Weights of a small GPT-style language model, trained from scratch on English Wikipedia.
Architecture: rotary positions, embeddings untied during training, paired heads, learned residual scales, skips across layers, capped logits.
Training: a variant of Muon for these matrices, 199M tokens, 6070 steps.
Each number is 50 + 10 x the weight over its row's rms, rounded and kept within 0 to 99. Layers, rows and columns count from 0. The size before them is the row's rms in percent of the matrix's.

# down: layer 6 MLP down (transposed), 512x128, rms 0.725, rows 249-275, columns 0-127
# up: layer 6 MLP up, 512x128, rms 0.287, rows 250-276, columns 0-127
down249 106:49 50 49 55 61 35 71 56 50 42 47 57 54 36 60 37 41 56 50 43 39 49 42 44 40 48 32 44 51 30 46 60 68 52 59 42 74 51 42 50 52 58 48 52 46 39 61 47 47 31 48 37 59 47 57 67 33 49 45 48 38 53 67 37 53 49 52 65 55 39 55 64 46 55 41 52 57 67 51 34 64 57 44 38 54 36 56 55 54 21 55 60 55 49 71 62 50 45 52 52 50 37 72 59 55 33 49 29 40 35 55 42 51 55 47 42 35 39 52 28 55 38 52 55 52 55 54 52
up250 096:61 44 41 43 54 53 59 52 51 41 56 58 73 39 47 63 40 50 69 55 50 72 51 60 44 48 50 65 58 47 45 40 45 43 45 52 56 60 50 54 44 44 44 46 52 40 61 55 38 40 45 47 51 46 47 67 70 58 55 55 62 40 33 62 74 54 49 61 51 44 49 61 45 48 35 46 45 64 34 45 56 37 51 54 45 64 44 49 77 59 68 38 59 59 47 73 53 47 53 42 46 48 50 38 52 42 57 65 59 28 43 32 51 62 63 54 66 50 35 50 51 75 38 56 56 44 51 48
down250 092:59 35 40 53 58 56 18 38 44 34 59 43 30 51 74 46 66 46 41 57 48 44 57 43 41 42 49 65 59 52 43 69 71 36 52 60 61 49 50 53 69 37 51 46 63 40 38 44 40 28 39 40 59 40 44 44 42 51 52 49 54 52 59 56 48 45 37 63 49 30 47 48 44 40 49 55 44 63 62 39 43 61 45 51 53 43 57 58 40 55 51 35 33 41 52 41 42 40 41 52 47 44 37 63 49 47 74 56 54 49 52 46 43 42 48 47 65 47 53 62 66 52 59 64 47 63 57 49
up251 104:51 46 45 49 48 43 49 41 53 45 59 44 46 48 44 43 48 51 69 45 40 65 62 39 32 42 43 54 50 58 40 49 21 56 44 43 61 58 49 68 36 54 43 61 58 64 51 57 46 54 53 52 55 50 70 53 45 60 42 39 62 59 35 48 37 40 46 52 44 63 55 24 43 51 50 62 43 62 47 36 34 44 67 34 61 48 60 61 48 43 83 45 39 48 57 59 40 44 45 54 61 47 56 57 42 39 58 38 49 36 40 59 52 42 60 51 52 60 41 39 49 52 41 39 56 39 56 19
down251 103:50 57 61 62 48 50 57 58 44 57 55 36 48 68 43 28 55 40 70 48 42 38 48 62 58 64 54 43 50 35 36 52 56 56 49 51 52 48 40 45 45 46 53 43 66 58 45 38 42 50 54 59 43 62 55 60 49 46 49 24 66 56 43 28 30 53 66 53 62 58 43 41 69 47 58 46 46 71 52 44 38 37 57 45 61 35 47 68 55 70 39 22 59 56 42 63 51 41 63 48 43 45 51 66 34 51 51 47 45 51 52 49 53 59 26 52 55 50 48 44 58 64 57 59 41 46 46 45
up252 085:66 37 64 52 38 66 53 75 49 48 49 33 46 50 60 44 45 47 45 54 47 47 60 52 51 59 47 58 42 38 40 44 42 55 38 54 52 44 55 55 46 53 55 57 42 47 52 59 56 53 32 53 43 44 47 63 48 47 49 70 59 49 38 47 66 43 40 54 49 51 48 73 50 46 47 53 33 35 38 70 52 45 47 52 64 56 32 64 31 45 62 26 53 47 40 53 52 54 72 58 62 42 41 44 51 72 63 47 59 65 67 41 57 33 62 47 54 29 47 59 40 55 48 31 59 47 64 53
down252 102:48 48 56 58 31 57 40 73 36 62 55 59 46 53 41 64 49 40 33 38 59 46 55 59 53 75 54 55 50 35 49 40 37 62 51 60 52 55 32 62 49 41 27 56 53 43 58 56 68 60 69 57 42 42 53 58 47 42 56 46 44 54 24 54 35 39 48 63 66 56 48 56 59 61 67 54 50 45 39 57 59 42 63 45 48 44 55 48 40 44 36 51 54 39 45 40 61 47 71 39 57 51 44 41 58 48 37 41 36 51 38 36 40 43 50 52 67 52 45 41 46 58 58 50 41 66 43 68
up253 092:33 63 55 40 62 33 43 58 58 63 63 41 53 54 74 38 48 44 62 43 37 73 35 50 47 54 61 51 32 46 43 56 41 51 63 53 76 57 62 59 32 50 46 51 48 60 36 54 51 55 47 45 37 37 48 54 45 62 54 52 52 66 51 46 61 48 44 42 72 67 36 52 54 61 60 47 56 48 48 62 61 60 25 62 49 53 36 59 48 62 50 48 56 36 46 53 56 44 53 64 37 51 51 61 52 55 40 50 45 45 53 79 57 47 38 46 39 31 56 52 61 51 47 42 46 53 44 53
down253 094:29 57 63 35 46 59 64 51 43 54 28 43 57 56 68 49 52 37 37 50 69 42 54 40 73 69 54 56 38 33 51 66 56 52 45 57 66 55 53 63 51 46 57 43 51 51 38 29 56 45 33 40 62 48 55 44 45 45 44 63 40 49 53 57 45 54 64 44 58 44 49 53 43 39 49 50 23 44 63 50 46 48 45 38 54 48 56 35 62 61 36 48 50 46 64 58 52 42 35 50 43 48 46 50 51 55 53 49 53 43 40 56 57 51 59 27 57 42 49 56 42 55 40 63 34 57 51 20
up254 097:53 47 46 50 46 62 54 51 38 47 51 45 45 60 61 43 45 50 37 35 41 54 45 44 48 61 30 51 50 35 59 62 43 50 50 56 40 56 55 46 55 53 64 55 30 36 45 44 54 64 49 45 42 41 59 71 48 38 46 47 44 49 54 53 63 42 65 51 50 74 40 53 55 60 62 61 51 50 33 44 45 66 54 62 46 49 36 53 67 61 44 37 56 43 53 47 26 53 51 43 58 70 52 57 67 31 49 51 42 39 24 43 61 51 55 31 56 42 49 55 50 53 63 78 28 38 53 45
down254 099:74 56 45 49 44 52 56 52 32 45 56 53 50 40 53 56 53 48 47 45 58 52 50 61 55 40 34 56 43 58 37 49 47 38 68 58 37 36 54 52 39 55 53 59 29 58 48 55 63 52 39 46 53 54 43 58 44 47 52 48 42 51 58 33 51 46 49 52 46 32 49 41 52 42 47 35 56 41 50 65 45 42 47 82 56 41 44 43 48 80 48 60 45 26 62 59 79 43 47 55 61 41 38 55 43 58 61 66 44 52 52 52 21 38 39 36 47 65 47 56 46 47 50 38 47 63 50 53
up255 109:64 59 70 41 42 48 59 34 57 40 41 47 51 60 42 54 55 54 46 59 62 48 69 51 65 48 58 66 45 48 45 53 51 45 23 51 48 36 38 62 46 70 54 43 77 53 37 62 63 45 28 35 61 44 33 51 39 43 67 59 47 48 47 57 65 49 43 44 42 51 37 45 47 70 56 38 47 47 43 58 45 60 45 53 49 59 51 43 60 61 62 60 72 61 34 50 53 45 60 53 42 63 55 38 56 51 44 38 64 47 52 57 52 42 40 61 51 49 54 40 60 52 57 71 54 53 46 68
down255 105:41 46 78 61 49 40 49 69 65 60 59 34 60 48 64 42 54 35 26 56 50 50 48 35 32 66 52 49 46 55 57 44 53 55 46 64 55 55 55 61 48 46 41 39 41 56 46 58 59 41 64 28 47 58 36 58 51 40 61 51 63 44 43 49 40 44 45 36 48 63 40 48 65 45 54 61 52 49 46 49 48 52 76 50 29 64 45 58 58 49 59 48 68 44 66 60 54 37 41 60 43 51 46 40 46 39 39 44 68 39 40 56 54 46 45 58 36 51 56 59 60 49 66 52 52 54 62 30
up256 109:43 53 56 48 55 57 62 59 51 65 40 40 45 50 46 62 57 42 48 38 41 74 47 45 57 27 50 48 54 57 44 54 65 49 37 31 54 48 62 48 44 43 53 42 54 59 49 61 41 45 45 55 62 71 30 49 52 29 38 43 36 14 45 55 44 56 31 61 56 40 48 62 47 35 45 56 67 41 58 48 43 64 53 37 67 58 53 56 48 49 56 52 36 55 52 44 37 48 42 44 60 49 48 55 59 40 60 40 56 43 66 61 65 63 47 32 48 57 41 53 48 62 48 70 56 44 53 45
down256 104:37 50 47 54 36 65 44 57 36 40 43 51 35 54 37 36 57 43 53 53 59 36 49 54 48 54 37 41 49 45 58 68 62 64 54 60 62 42 54 48 47 47 59 54 39 53 49 39 35 55 42 58 57 50 51 51 64 44 46 60 48 36 53 52 41 57 30 46 59 52 57 65 58 24 37 42 59 40 41 74 50 56 56 57 44 55 54 67 45 35 42 62 36 57 57 51 49 66 54 52 33 66 51 57 29 42 60 53 47 40 55 40 46 53 54 52 36 48 37 59 64 56 21 55 62 40 73 57
up257 100:50 38 59 40 51 52 54 25 58 49 57 53 65 54 62 44 51 43 68 49 42 63 52 48 48 44 50 67 57 32 45 58 58 46 43 54 51 44 41 54 67 28 67 55 59 60 58 69 41 52 58 57 49 49 54 61 66 40 31 35 49 67 62 48 34 56 41 51 50 36 52 56 48 37 57 45 58 47 34 62 34 60 63 51 53 59 35 57 71 63 63 49 47 48 55 39 58 57 55 53 44 63 43 50 62 43 29 62 57 52 50 48 52 49 53 66 56 37 56 37 57 54 40 38 69 53 71 47
down257 099:48 56 56 52 59 54 58 52 43 71 60 39 51 61 55 52 39 47 49 64 55 38 55 62 53 39 62 46 52 28 42 52 57 61 44 47 47 56 55 72 63 28 43 38 68 46 57 68 44 40 50 35 59 47 50 61 59 36 40 58 61 40 42 37 50 58 39 48 56 53 50 29 46 58 58 33 55 56 66 50 37 48 55 45 45 47 48 55 60 41 34 43 51 50 57 74 61 32 53 57 40 47 63 55 59 61 51 57 46 74 35 47 45 39 38 56 57 37 41 56 58 51 66 67 53 36 66 55
up258 097:47 53 41 31 50 46 51 51 50 54 63 47 66 52 43 57 49 51 51 50 38 55 65 40 52 55 53 56 49 52 59 33 56 67 41 57 55 37 65 52 66 75 43 66 50 53 43 44 57 26 43 79 37 59 60 55 37 63 56 55 46 56 50 40 60 53 61 32 46 36 57 49 47 30 39 65 55 52 43 49 50 44 35 55 38 43 59 53 58 62 48 52 52 64 59 40 54 37 54 55 56 55 49 56 54 45 71 36 42 67 54 63 55 46 47 45 52 80 56 43 52 56 43 52 69 66 55 56
down258 101:66 67 64 39 63 47 43 48 39 51 51 39 53 55 43 56 32 48 32 48 43 57 40 44 53 53 48 45 35 48 41 52 37 44 45 50 47 43 52 51 69 51 59 67 40 38 44 44 61 45 75 61 45 83 50 59 54 58 59 42 73 55 45 51 44 54 50 31 55 47 43 63 49 55 50 46 33 46 39 52 35 64 36 60 53 47 66 58 44 20 51 51 56 42 60 46 42 55 43 45 52 45 63 53 60 67 52 55 52 41 56 37 61 58 38 28 48 45 66 40 46 53 44 47 41 40 49 54
up259 092:35 31 44 55 53 31 56 40 45 65 73 56 50 48 37 62 46 46 51 66 54 49 58 52 56 56 57 62 57 46 58 48 50 48 54 54 62 50 46 36 48 51 45 39 46 57 64 65 55 46 52 38 57 53 56 74 53 46 62 55 43 74 51 49 72 38 52 45 67 50 38 40 39 60 48 40 55 41 53 60 44 47 55 41 50 58 41 54 63 54 48 51 30 58 62 63 21 62 50 58 62 66 34 33 58 51 47 46 47 59 66 60 63 55 41 41 52 49 64 31 46 53 34 51 64 45 46 49
down259 097:39 64 46 61 33 55 28 39 49 54 53 32 57 52 61 33 42 68 56 60 44 49 56 33 49 57 59 58 69 37 40 66 45 60 56 43 58 58 64 54 50 40 36 56 62 42 48 52 46 53 32 52 54 54 45 56 42 59 51 56 45 51 74 59 66 67 56 49 56 55 66 57 44 45 44 57 36 64 45 60 35 42 45 26 43 36 50 51 49 60 49 45 65 41 55 62 56 46 55 48 39 49 59 35 43 49 58 49 34 43 51 58 40 51 28 42 55 58 55 72 35 63 57 61 42 54 48 56
up260 102:38 62 56 49 46 44 54 54 33 29 45 50 42 52 42 51 53 59 66 59 44 63 74 46 40 68 66 47 52 55 45 56 42 43 42 47 38 73 45 56 39 37 38 50 59 67 33 29 50 49 62 77 44 60 28 41 52 28 49 47 41 43 41 43 54 45 47 59 40 50 47 53 42 53 42 54 46 48 59 59 52 31 63 41 54 61 42 55 46 45 48 36 44 41 33 63 43 44 43 61 58 54 63 51 54 46 50 39 54 50 49 58 36 66 52 36 64 42 48 63 45 49 61 53 49 38 63 36
down260 095:43 73 57 41 34 51 46 41 48 64 45 71 49 39 50 47 66 37 36 67 42 40 46 37 50 43 49 52 50 42 39 57 42 41 55 54 74 39 65 55 38 56 63 34 49 50 60 42 43 51 63 46 46 50 50 34 40 47 61 38 46 46 29 32 52 56 52 55 38 35 49 51 50 62 42 40 38 58 53 44 56 69 68 46 53 41 42 47 47 54 61 49 46 45 65 30 49 23 37 55 50 57 43 55 47 60 54 57 63 54 57 54 37 54 55 49 33 44 54 56 46 40 57 42 25 43 54 39
up261 099:42 44 41 52 51 51 57 46 55 66 37 60 49 59 44 48 57 49 60 52 20 49 35 28 43 40 64 53 45 56 55 49 57 41 61 41 31 34 58 55 40 57 61 62 51 42 68 55 57 51 53 54 55 44 57 57 41 35 55 55 55 53 58 52 43 51 42 60 65 54 59 45 49 54 34 43 49 43 50 51 31 39 28 54 50 55 47 57 55 32 45 68 65 60 66 42 57 69 56 70 54 52 49 65 63 55 47 57 67 44 68 61 47 58 63 41 61 47 38 54 29 44 54 56 57 39 67 47
down261 103:48 71 61 58 41 28 51 51 54 47 31 64 44 47 35 43 49 38 50 53 48 41 59 48 32 61 65 46 62 31 49 54 70 49 54 63 50 47 45 46 54 51 45 50 53 49 41 55 66 68 64 48 31 66 59 66 39 34 45 42 59 54 38 43 47 53 48 50 55 56 46 41 50 65 75 51 55 37 64 58 46 38 45 50 40 64 32 58 43 52 53 44 59 41 67 49 57 62 40 44 53 44 47 52 48 46 47 32 49 47 53 48 47 72 27 55 36 61 58 49 52 58 57 59 40 61 55 70
up262 101:58 41 58 49 53 48 54 38 55 56 61 39 54 76 58 44 65 52 36 51 41 33 54 55 63 37 57 48 56 26 41 59 45 58 58 59 39 60 72 54 61 57 45 53 51 46 43 65 34 42 38 66 52 62 43 63 62 43 55 41 41 59 47 43 45 55 46 41 53 46 52 48 46 49 52 58 37 60 47 43 54 41 22 47 47 57 62 42 42 53 46 54 39 62 38 54 41 27 37 41 51 57 65 44 61 46 59 40 44 57 49 78 57 53 54 25 51 72 43 38 56 51 52 55 49 47 54 39
down262 105:53 44 30 53 53 65 52 44 43 44 46 45 47 53 30 54 62 56 49 40 52 63 47 39 66 59 57 54 40 27 64 43 32 64 48 54 52 46 71 39 55 45 40 60 42 46 41 43 33 39 43 87 45 62 33 72 52 40 64 47 36 63 60 42 47 31 65 40 42 45 37 58 46 52 42 54 62 61 46 50 51 44 51 61 48 54 62 48 43 66 43 52 54 64 44 60 55 41 48 47 55 43 47 46 54 43 59 44 57 51 42 59 56 44 55 36 53 46 55 42 55 71 41 63 53 64 44 45
up263 105:53 52 38 50 49 57 68 64 39 54 41 44 57 37 52 62 55 39 42 42 37 66 49 67 58 35 55 39 41 59 47 72 39 61 37 50 29 63 52 55 63 45 41 57 48 48 44 35 63 45 38 53 44 46 57 50 44 61 61 51 50 39 38 60 48 42 46 64 44 43 59 38 46 52 60 72 56 34 48 48 44 52 62 37 60 52 45 37 69 61 46 53 68 58 48 63 57 54 51 50 63 51 26 50 49 26 52 54 48 39 49 49 52 68 62 67 61 50 52 51 68 45 38 62 39 56 56 37
down263 103:60 39 40 30 40 42 48 47 58 57 41 39 58 54 62 51 43 56 41 50 31 55 47 45 38 49 28 44 50 53 47 60 47 61 54 70 54 48 53 36 49 32 48 43 47 47 45 44 58 53 32 45 56 42 37 35 32 43 79 37 39 42 39 55 52 58 32 62 44 58 54 43 38 43 56 48 54 27 38 43 56 51 53 60 43 35 37 50 39 47 36 35 61 34 64 48 66 40 51 68 46 48 51 55 46 49 52 48 62 50 59 32 44 66 47 59 33 69 51 46 48 35 43 50 52 62 57 53
up264 085:49 59 49 49 60 57 43 65 62 70 38 45 43 54 55 47 57 60 38 54 43 68 56 50 47 43 41 45 54 52 52 44 42 51 46 34 53 45 67 42 49 72 55 36 70 70 62 57 48 52 56 61 61 47 60 52 61 38 56 47 82 63 39 47 57 54 51 44 71 48 66 42 52 54 29 53 46 56 47 48 57 34 40 37 32 64 51 51 40 44 43 45 26 58 35 48 56 48 50 52 37 53 50 57 60 54 57 40 66 58 56 46 52 56 51 49 33 44 35 32 39 47 58 42 65 56 65 42
down264 094:39 46 38 31 36 52 45 53 51 62 42 42 44 64 60 39 50 51 44 43 69 53 45 57 59 43 37 72 30 54 48 62 52 56 60 47 53 40 52 43 44 59 51 57 52 38 72 34 33 55 63 55 51 45 45 52 38 72 53 58 56 53 54 35 44 47 55 71 39 48 39 43 49 54 56 34 59 51 37 44 48 64 55 44 47 47 33 36 59 55 64 53 42 52 46 57 44 55 61 55 53 64 54 48 65 55 60 51 70 36 50 64 54 47 37 71 44 59 55 37 35 38 58 74 44 54 59 56
up265 112:65 48 49 65 44 40 39 39 34 58 60 48 27 44 50 47 34 63 48 43 41 54 39 29 53 79 46 52 59 44 47 41 49 48 39 51 35 53 46 44 41 41 59 29 28 67 50 33 43 51 35 60 29 32 49 46 48 61 44 58 58 40 45 49 59 62 43 58 62 48 52 47 66 61 61 48 42 46 63 57 43 43 53 38 40 43 51 44 51 42 41 58 31 45 45 45 50 30 44 56 41 53 60 56 48 38 62 48 61 59 53 52 51 47 38 37 42 53 48 49 30 47 29 49 59 47 55 59
down265 096:55 34 44 69 56 51 45 44 74 46 60 45 44 55 53 40 72 53 65 43 49 48 49 65 40 50 64 59 49 58 55 59 44 31 41 34 36 59 45 55 57 55 58 39 58 38 46 68 56 46 46 66 42 39 49 28 40 60 62 40 50 42 46 53 51 39 41 46 46 44 49 35 67 42 46 51 35 52 55 45 45 47 64 42 66 45 49 50 44 47 56 38 49 58 50 51 69 69 50 72 67 58 44 60 53 51 46 63 55 55 54 49 41 58 53 53 68 41 58 68 55 47 61 30 55 51 52 23
up266 104:57 39 58 54 61 40 36 60 42 59 44 43 47 33 66 41 29 53 62 46 57 50 38 51 35 36 39 62 38 48 44 43 54 49 54 56 44 36 48 50 49 47 48 34 45 50 46 56 66 40 48 40 47 32 43 57 48 50 56 54 50 59 73 46 44 53 38 74 56 41 65 40 26 80 53 53 34 60 51 53 38 51 50 61 58 46 65 54 48 34 60 45 37 67 49 51 50 51 52 58 37 65 51 54 57 53 64 58 39 20 40 55 49 53 46 61 56 40 45 39 51 48 52 46 59 38 55 44
down266 104:60 47 22 57 33 32 71 47 51 50 49 51 42 63 51 58 53 53 46 38 62 50 46 45 57 45 40 50 29 35 51 54 49 56 48 50 44 43 49 43 43 42 38 63 35 39 33 35 41 51 38 55 43 67 55 57 51 35 61 47 56 53 48 33 50 62 53 51 67 38 46 53 60 56 51 54 67 72 48 63 50 44 62 55 47 41 51 59 51 50 50 46 44 48 37 42 42 51 62 56 60 51 52 61 50 44 41 55 60 43 22 52 52 45 37 62 52 39 53 40 70 47 23 44 58 30 45 37
up267 107:46 35 55 43 47 34 65 46 36 35 48 54 49 33 53 60 45 69 62 70 37 53 57 36 54 65 37 50 54 60 40 57 54 31 49 60 65 52 54 46 49 70 40 55 49 32 62 52 64 32 32 34 58 46 52 66 31 48 50 45 47 46 54 47 58 54 51 40 63 57 69 52 63 62 46 52 40 55 57 33 48 44 59 48 41 44 35 63 37 52 50 57 52 58 49 41 42 49 49 57 45 52 34 29 53 49 56 48 45 63 60 60 47 32 42 56 47 47 55 39 65 53 35 55 53 48 52 72
down267 091:32 50 49 49 55 55 32 47 42 42 32 74 49 50 51 59 65 48 56 41 57 21 62 49 47 56 54 47 36 47 48 63 60 38 59 37 50 47 66 51 59 39 50 56 43 73 43 49 51 65 53 43 45 52 44 48 36 69 68 54 52 44 51 60 45 57 53 31 39 46 37 38 43 44 46 48 46 61 48 38 55 47 47 56 41 53 28 50 43 40 64 55 52 46 55 48 58 53 31 55 55 45 47 72 34 51 56 48 37 55 51 45 34 42 32 56 34 48 72 42 39 43 46 46 53 67 65 50
up268 099:60 62 55 41 53 52 53 48 72 55 47 50 53 53 60 58 61 61 50 36 51 58 45 36 50 57 47 50 56 35 74 36 49 51 68 56 36 66 66 55 39 59 51 46 53 47 57 44 58 39 54 51 48 54 53 58 51 47 36 64 29 54 46 31 49 30 71 59 44 36 58 43 64 34 39 49 31 68 58 48 71 51 42 55 61 41 32 47 53 71 59 61 44 71 49 53 48 51 59 50 55 44 48 50 58 40 62 62 61 54 42 41 48 36 55 66 52 43 38 63 48 47 51 63 42 49 49 65
down268 103:75 73 50 50 50 46 82 55 53 45 58 36 70 52 38 41 72 71 52 41 51 72 39 50 34 68 46 75 44 65 36 52 61 51 45 56 60 42 47 33 51 39 60 56 55 57 55 41 46 66 32 52 57 57 54 34 57 47 46 51 51 58 45 43 54 51 53 54 46 54 30 53 39 49 36 65 48 45 45 70 55 56 49 49 28 49 54 54 51 43 67 58 48 55 57 52 58 55 56 56 44 60 41 49 55 47 42 65 40 46 43 45 46 46 53 54 60 42 46 34 45 52 50 41 49 53 46 46
up269 109:51 71 30 54 46 41 43 58 60 62 44 53 59 40 37 56 53 62 39 51 50 74 56 54 55 44 59 44 48 47 40 60 53 40 44 45 75 51 69 46 44 54 57 48 47 43 70 44 58 54 43 53 47 35 63 52 42 25 43 47 56 22 39 55 51 48 42 54 47 42 50 56 59 58 46 52 40 43 40 52 62 39 39 44 64 53 47 51 44 58 51 35 24 59 45 40 63 43 60 40 47 60 53 48 50 50 41 31 57 52 71 64 36 73 52 49 53 46 51 59 62 45 62 52 47 57 38 67
down269 101:41 52 36 40 40 33 45 62 58 44 42 44 45 57 54 48 41 42 38 71 51 61 41 45 61 45 54 53 37 53 67 45 73 72 55 62 62 52 47 42 51 38 59 64 48 65 53 45 44 44 50 42 51 47 64 57 68 36 55 60 55 38 48 59 57 45 54 40 44 61 66 62 58 70 36 59 45 56 56 50 51 54 78 39 66 37 44 45 57 69 39 51 47 68 52 39 61 62 47 32 54 52 53 34 42 62 54 36 50 40 49 51 47 45 45 60 57 64 56 33 37 51 54 55 44 58 54 64
up270 096:50 53 49 48 41 46 63 54 42 58 60 42 46 56 40 50 46 45 53 65 46 33 64 56 43 36 64 40 53 59 51 52 44 67 39 52 50 35 59 60 46 62 39 51 36 51 55 69 53 52 58 44 52 34 43 53 59 46 54 41 72 35 29 58 61 51 52 58 42 40 72 66 49 46 63 66 57 27 49 37 48 55 61 63 55 37 57 39 36 56 46 36 48 39 44 62 40 45 55 56 42 43 38 51 41 78 51 61 46 55 57 44 50 50 43 39 52 35 65 44 64 55 31 59 45 49 32 44
down270 098:74 58 65 46 49 45 44 28 41 38 37 59 54 40 47 32 54 53 42 60 50 39 39 55 35 62 64 55 58 62 63 34 54 52 34 58 51 45 64 49 38 50 48 67 46 37 51 65 30 49 55 53 67 64 63 47 40 44 44 58 70 52 44 34 69 51 59 49 46 30 49 35 52 55 47 51 58 47 61 37 41 68 54 44 40 50 41 50 46 45 45 43 49 41 51 48 46 57 38 73 41 53 54 58 52 44 45 49 46 56 45 39 28 45 54 52 37 40 49 49 24 53 42 45 33 53 44 51
up271 101:50 42 38 51 54 39 43 62 49 43 67 53 50 53 37 47 41 55 57 45 64 43 39 67 52 48 58 48 64 77 52 50 61 51 54 55 49 56 64 65 54 46 63 38 45 58 53 65 59 60 36 44 41 49 66 42 36 51 38 72 52 34 68 71 47 41 60 37 38 40 32 52 57 63 48 62 43 70 60 54 51 57 43 59 56 44 44 50 65 53 52 43 58 37 72 52 42 47 40 52 62 43 51 62 46 45 64 41 67 42 72 56 61 44 42 68 41 59 48 52 50 39 52 47 61 55 52 51
down271 104:34 52 48 47 46 54 49 57 45 58 51 56 55 56 50 57 51 35 50 37 67 67 43 53 52 50 52 56 52 53 44 59 38 44 51 68 55 64 52 78 56 42 32 31 56 77 53 35 39 52 58 72 54 56 62 40 46 48 60 61 49 62 54 53 47 48 53 61 56 59 43 46 47 56 33 60 58 42 51 71 47 64 68 59 35 34 52 66 61 43 62 49 52 49 56 49 54 48 49 58 28 56 41 58 46 57 58 39 44 39 55 75 57 36 48 39 36 59 47 59 36 53 41 47 48 69 42 46
up272 102:80 36 53 69 62 61 60 66 64 50 34 56 44 57 36 46 43 45 43 53 47 50 22 61 59 55 58 68 43 38 54 46 40 43 48 61 53 46 50 47 43 53 54 62 52 62 36 66 48 50 53 60 60 28 49 33 50 60 53 53 50 43 54 57 34 44 44 68 24 47 56 33 43 50 58 54 51 50 51 64 65 57 57 57 65 51 39 45 54 54 42 53 42 56 42 58 62 52 40 56 37 54 49 67 52 40 33 59 51 50 59 45 48 38 57 41 60 50 70 51 61 37 56 59 39 50 53 60
down272 100:82 32 49 73 42 58 76 53 52 61 63 53 38 51 46 45 44 46 48 58 54 63 38 41 66 46 61 57 51 61 56 66 52 54 33 56 53 59 42 55 52 46 42 78 43 55 49 53 52 55 51 54 40 49 32 42 43 55 22 50 43 54 45 63 42 58 51 37 47 41 53 67 45 59 40 53 69 58 52 55 37 55 49 44 37 47 34 42 55 50 48 54 44 43 32 67 54 48 38 50 52 41 58 72 44 43 42 61 52 50 42 52 57 63 53 58 54 74 54 48 52 41 51 57 41 52 54 59
up273 097:57 52 51 65 55 33 66 39 41 31 45 47 44 73 48 32 42 56 56 50 25 33 53 34 48 48 34 42 46 41 46 51 42 53 43 55 31 44 55 41 49 47 66 57 44 34 44 47 47 69 46 57 45 45 48 70 45 31 61 45 34 58 48 44 48 44 62 68 49 58 53 49 55 40 58 55 65 46 53 50 59 64 64 61 59 52 43 49 40 48 51 50 39 39 54 58 47 47 49 69 46 52 41 65 54 58 47 51 51 34 53 35 31 51 47 47 54 61 55 52 24 49 57 56 52 73 61 34
down273 108:43 22 63 49 49 43 49 60 41 30 57 38 48 32 57 51 54 57 47 44 38 49 42 44 49 41 46 34 51 53 55 50 37 44 58 73 54 37 62 55 55 55 51 58 70 57 67 48 59 57 34 47 73 52 56 46 35 38 56 39 37 59 42 44 46 50 61 43 43 31 59 53 53 50 43 61 45 48 61 57 48 53 56 60 57 34 34 63 43 34 62 61 46 30 62 59 59 35 34 59 48 61 31 57 40 48 47 48 50 67 40 31 45 48 51 54 64 47 43 35 43 57 56 58 55 54 44 50
up274 131:37 30 40 39 57 47 31 53 52 58 79 59 55 51 45 49 66 44 58 74 45 34 48 56 45 60 54 32 39 48 38 64 64 31 55 55 38 40 32 44 53 54 42 37 59 43 61 35 35 62 61 54 47 43 44 37 37 47 49 56 51 34 55 58 55 61 45 51 52 50 40 71 49 41 36 61 65 54 49 60 53 38 63 49 49 62 47 58 45 59 46 55 58 44 43 47 55 52 38 58 40 36 59 39 54 48 53 63 24 55 55 58 49 51 64 60 55 59 58 43 44 55 59 47 64 47 44 64
down274 101:48 66 66 48 39 48 48 48 69 62 66 63 49 58 44 33 39 64 29 46 56 38 55 59 47 47 52 40 52 47 58 58 65 41 57 43 51 56 51 37 56 42 28 61 47 37 63 46 29 48 48 54 35 63 38 54 52 38 42 53 44 46 55 42 44 54 45 31 45 47 60 61 49 61 39 43 41 55 38 70 49 44 53 46 35 36 53 59 50 40 60 41 41 47 50 56 75 38 43 59 64 41 44 58 57 77 64 52 33 60 53 39 49 64 54 46 46 49 39 40 49 56 66 54 51 36 42 47
up275 099:46 47 37 31 56 68 45 42 80 36 51 57 69 27 41 42 40 48 40 48 50 41 60 50 41 55 76 56 45 63 36 65 40 56 51 52 51 44 56 35 52 50 39 51 42 47 52 60 63 64 38 36 55 44 54 62 46 38 56 19 58 39 41 48 44 40 60 53 55 60 51 46 52 52 44 62 61 50 54 56 62 47 58 55 44 39 54 49 49 60 50 42 58 58 59 73 53 46 72 48 41 57 60 54 47 61 35 59 50 51 52 47 48 54 59 41 73 49 53 42 54 47 66 58 59 57 59 50
down275 094:57 38 49 30 52 47 49 46 63 48 52 40 63 40 35 56 39 44 40 46 56 40 58 46 52 57 45 63 45 44 49 50 65 57 57 58 54 62 62 60 57 68 48 44 57 48 54 66 31 26 45 64 28 42 45 50 31 66 51 51 57 35 36 45 42 55 63 32 36 60 46 45 51 62 49 34 43 60 59 57 57 32 52 38 38 52 38 58 57 50 50 46 51 42 55 50 49 43 56 46 53 61 65 58 31 58 35 64 38 62 37 46 51 43 55 54 77 55 58 58 53 41 60 68 57 53 50 38
up276 100:42 45 51 49 55 66 36 49 29 49 54 44 46 43 54 64 51 63 61 52 59 54 45 45 62 48 57 29 49 64 45 41 50 59 52 55 62 42 52 41 22 45 41 46 55 64 62 58 55 37 50 45 44 49 53 51 39 36 34 45 48 56 39 61 59 57 33 51 43 59 31 51 48 57 54 47 46 48 49 45 48 56 39 49 39 47 52 64 79 40 40 39 52 41 44 49 49 35 38 45 43 60 63 72 62 52 37 49 58 65 39 65 58 58 63 38 57 37 52 52 64 31 59 57 52 57 39 24